Weights of a small transformer language model.
Size: 15 layers, width 64, 1M parameters.
Training: a variant of SOAP for these matrices, 122M tokens, 3711 steps.
Each number is 128 + 32 x the weight over its row's rms, rounded and kept within 0 to 255. Layers, rows and columns count from 0. Numbers have three digits each. The size before them is the row's rms in percent of the matrix's.

# layer 5 MLP down, 64x192, rms 0.153, rows 22-63, columns 128-191
097:113123162152112077131080101159104149091144114151107074119070076142130102112126105056163159137066086151137159128150143124169130118148103081121104144192118148130169080098161057101129124125118155
124:161118120179135112132129158155134101148088137134150151096117144113111150173156100142125141129156128106122167037132080153121131089130116099110052099146146112086171109087145071107090116094169131
122:177120173147175172069143151147094141162115143088189156128122143120166152132169166125147176140153120111098169126166075162104137104160129165120084144108175109106175159155108104151084141070089118
099:134167124103121152141097078141093192125168130149136091155078060067119086162126137168143162081152101088107081101144153117111083132127076147099122085184098182163139155098105158106134185163070141
106:091081160148101110166101082215117168117164168098051121147196145162112090137116143067149154140089185131142135096145190114123102137124154063041115107144161171113150088098067105134140127128138141
098:100142111122137104204096091112068060115113102152085132178144128128130084118125125109129184162150114126149126125116130091165146140122132131128198141139137129184169148132149138161144115134090135
096:132140206099165154075159184137125101119104098119148183119072166106120065100173128145149155140177132118090182155118160157136185080127097125114090118044138120121095196146141099172124125136077106
087:119141161098116153147084106142114127135107113108095140135111094112094153152079202137158145110113117133146119121097159097094081149073146072103196092144165134088139125094089173107103130148137192
100:112142143155108090125121122123114120085166127170134163171220131102157126090110138123168150110058085094118067197094187101188133142173110127158098149128155073124121088112093155107096116132130132
088:131113135201121133114139138102163190118078146085128097158094132122077150144081116124047116167165120182111104163151093120074211208124128144170093117138183117158103130135172129134127156095100192
093:101135127155089165082152116125169115160142106112112101129083162111088133147106123108133116103134102124115108190161085133138117151103161123144160147107166140118060170136154183136155143101164127
089:135179125120118123105128143112146144102135118146091124181090144131126122120126140165153129106167134113092175146146135101119065153097158148183139205134161165151084126160122153165130077126057126
088:070164128127093110163108101118082159085134104120098110187118104164100108168078161164083099068152064077155117145118129120109134152107092095150127147119099122202092134126131165117133133178025162
103:098125134153112170149109127050117117123105178127106063167107135122118098122102168091151197132114153088143065169121195106156084140104136104172138132151111141106151137141154121151143098129099078
105:112078137047174119161141163165109105164102164093130180096151165114130117141155110150116167106124147140104102131167151138158075109155119088130166111111133155130118161093085115182130115056144068
097:153106176109158116079141123141115162135125094141190104104134092133156145122137112122110127094073126168184086082104131155154160105111123203159094141133093110124154098121219094133128158105165106
097:131083098064151145103126124199126189145134177155108158135114137132180127175122113109161195102133130099146095080121112096164102164170126120082174116126165188105150153151126174117134091106111127
095:121158166112115128146145128122105141129096126116110108095094123119107082160132155169147113174136155184106126132102165155133203129088080168148090115122100099136098124099146111163078158121105158
096:160142128146135150091133153154172112134103091120162172110164114192090132107141154116096146197115186107103223067167122102181180160225132112092121148119127145147080082154093103118082123132151198
101:113143118119082150111134097142157150151163095193160105148094118112101086103122157120146122152125160140140156130121163103157209139117129089152182154167091130128136108100182185154098133118066164
113:176125179174186142106180152132133084158118149111169087078082175161143149091153130173116113129204130129142138122164138179125111094083120200157094170103099135106140098138135081162147104084088063
091:159174092160133166066124131084207129126147070140139121147127089155124120107128056102111159143132138091153197099150083105120135139137132122089148113098158194121128126151144128122112147127136166
090:128128104124118156140148186116125103174117180167078124178106121101118202074151119121064103108184129146083128171169107103110129144150109133148133160090086108174118097148168135133098133148091095
085:123125130122107162098167126133139074099165142148145121157137155190185084088162178159172128088122116112135115174162155137153088102144121119113160065140088139142142150095088137093120129126126096
115:077132073161106108139158113112136158117145136153151090156113145153092138155107170152094126149109144116141118093115157103148085147115209123100198123147077101116094136139180125152192159094094144
101:167127090128133085096110148141157095124125110160159185114192076128097196125121172157162096171122178139109145153135141102124123163110096108144052171102143129127159108122103182120103164138137127
093:181146158184089138164144128155100175129146132145115133101115166114122123147137174121179125077113131198083150117130124118079085121101156103070151113134137147107141144120142127129106116121078109
109:124127103126138137118143157135062160152131133103118096122136103109053159142142113125063179134200152149153116116125135123073074093097129129140114167100154168090114104143154097136126124135132090
087:136110132153095185089140122117165095104131117117102167132136150083087074098118079103136113088146140141116155102142124134137107159171218145171135090150154149172097077144129178096174123154070120
091:125137145193123117144129126110144123137161143152101112135145151187146151068123122084097122155091177153165094147146128153132122134112082118085153093157143141137134059072107173103182117135112118
089:116175185130127166077138133073124058087091138116166110147078132094145140128089084117103115081095117143120135160128168103122123136112136087112138104095137127114188100111148143118036173159182140
105:150140117096144157131149161143129157181107142129191152085113159141170138197146110186123139120161186163047148060139100138136107123105115124137146124137053176081141101099122105122141088159134083
108:137151192117132082081113139104054199149128065154167108102102130132133141160123123169118202132133102146096159094083124152082127110108081100078105143124098174067133137104136102105079092139134140
100:130116144103146139083131145186091058145126158089134197158110141135138158142138088146098200104198172106162111099148123171104085084098079056106123162057133156114108120127211152148140094115156096
088:127151146145093138152115106114120103113176124103189114130121134184125146117098121157135150051109121163118143126088178085120122160146138191137146175090111176172115115144127133111127089133123129
114:102144076160092115120080093103108118080163145119099122168174118080148119074094117155150069161127083131137106142114159126122105156149167140083169144143153068155128135136127141125146166170138112
088:137052138079158116167150193091121099130102122116068099152105147117158169162123139162090202131215139122140051149106076112119096134130130150138107146086167148148197174135098161124111194084152134
090:153121121084149074072126145139115065146123103085149143112083129151130135162140218162161141171125128107120125107155134155100175147127100154084104122091123171131152123208109117126131171116145142
109:169096134114145143124164189156068078157089114121118125099101151131128151098214113162131077102139110150116155096112148185078137085128159146154086178104115129098163157148202093176093172099164081
111:164118165114156125082150162118154148172111139120118138115107160130209132157130115148143150085160153183130191113163139154075159095226126171127114128070194095128112153200092104163140123083150124
104:126112136085140128160168141189157137174092119093094132112106133098082117159174108124139163125092129142121097100120111126140153093146140036139173047159110188102090121160151132137161191128076097
101:119100111126112126184138122154214105160102066143104136131176166133149116115089091096112127107141145125152131164154122105146141134114163101154125138136115152125080130144070168115154098143105134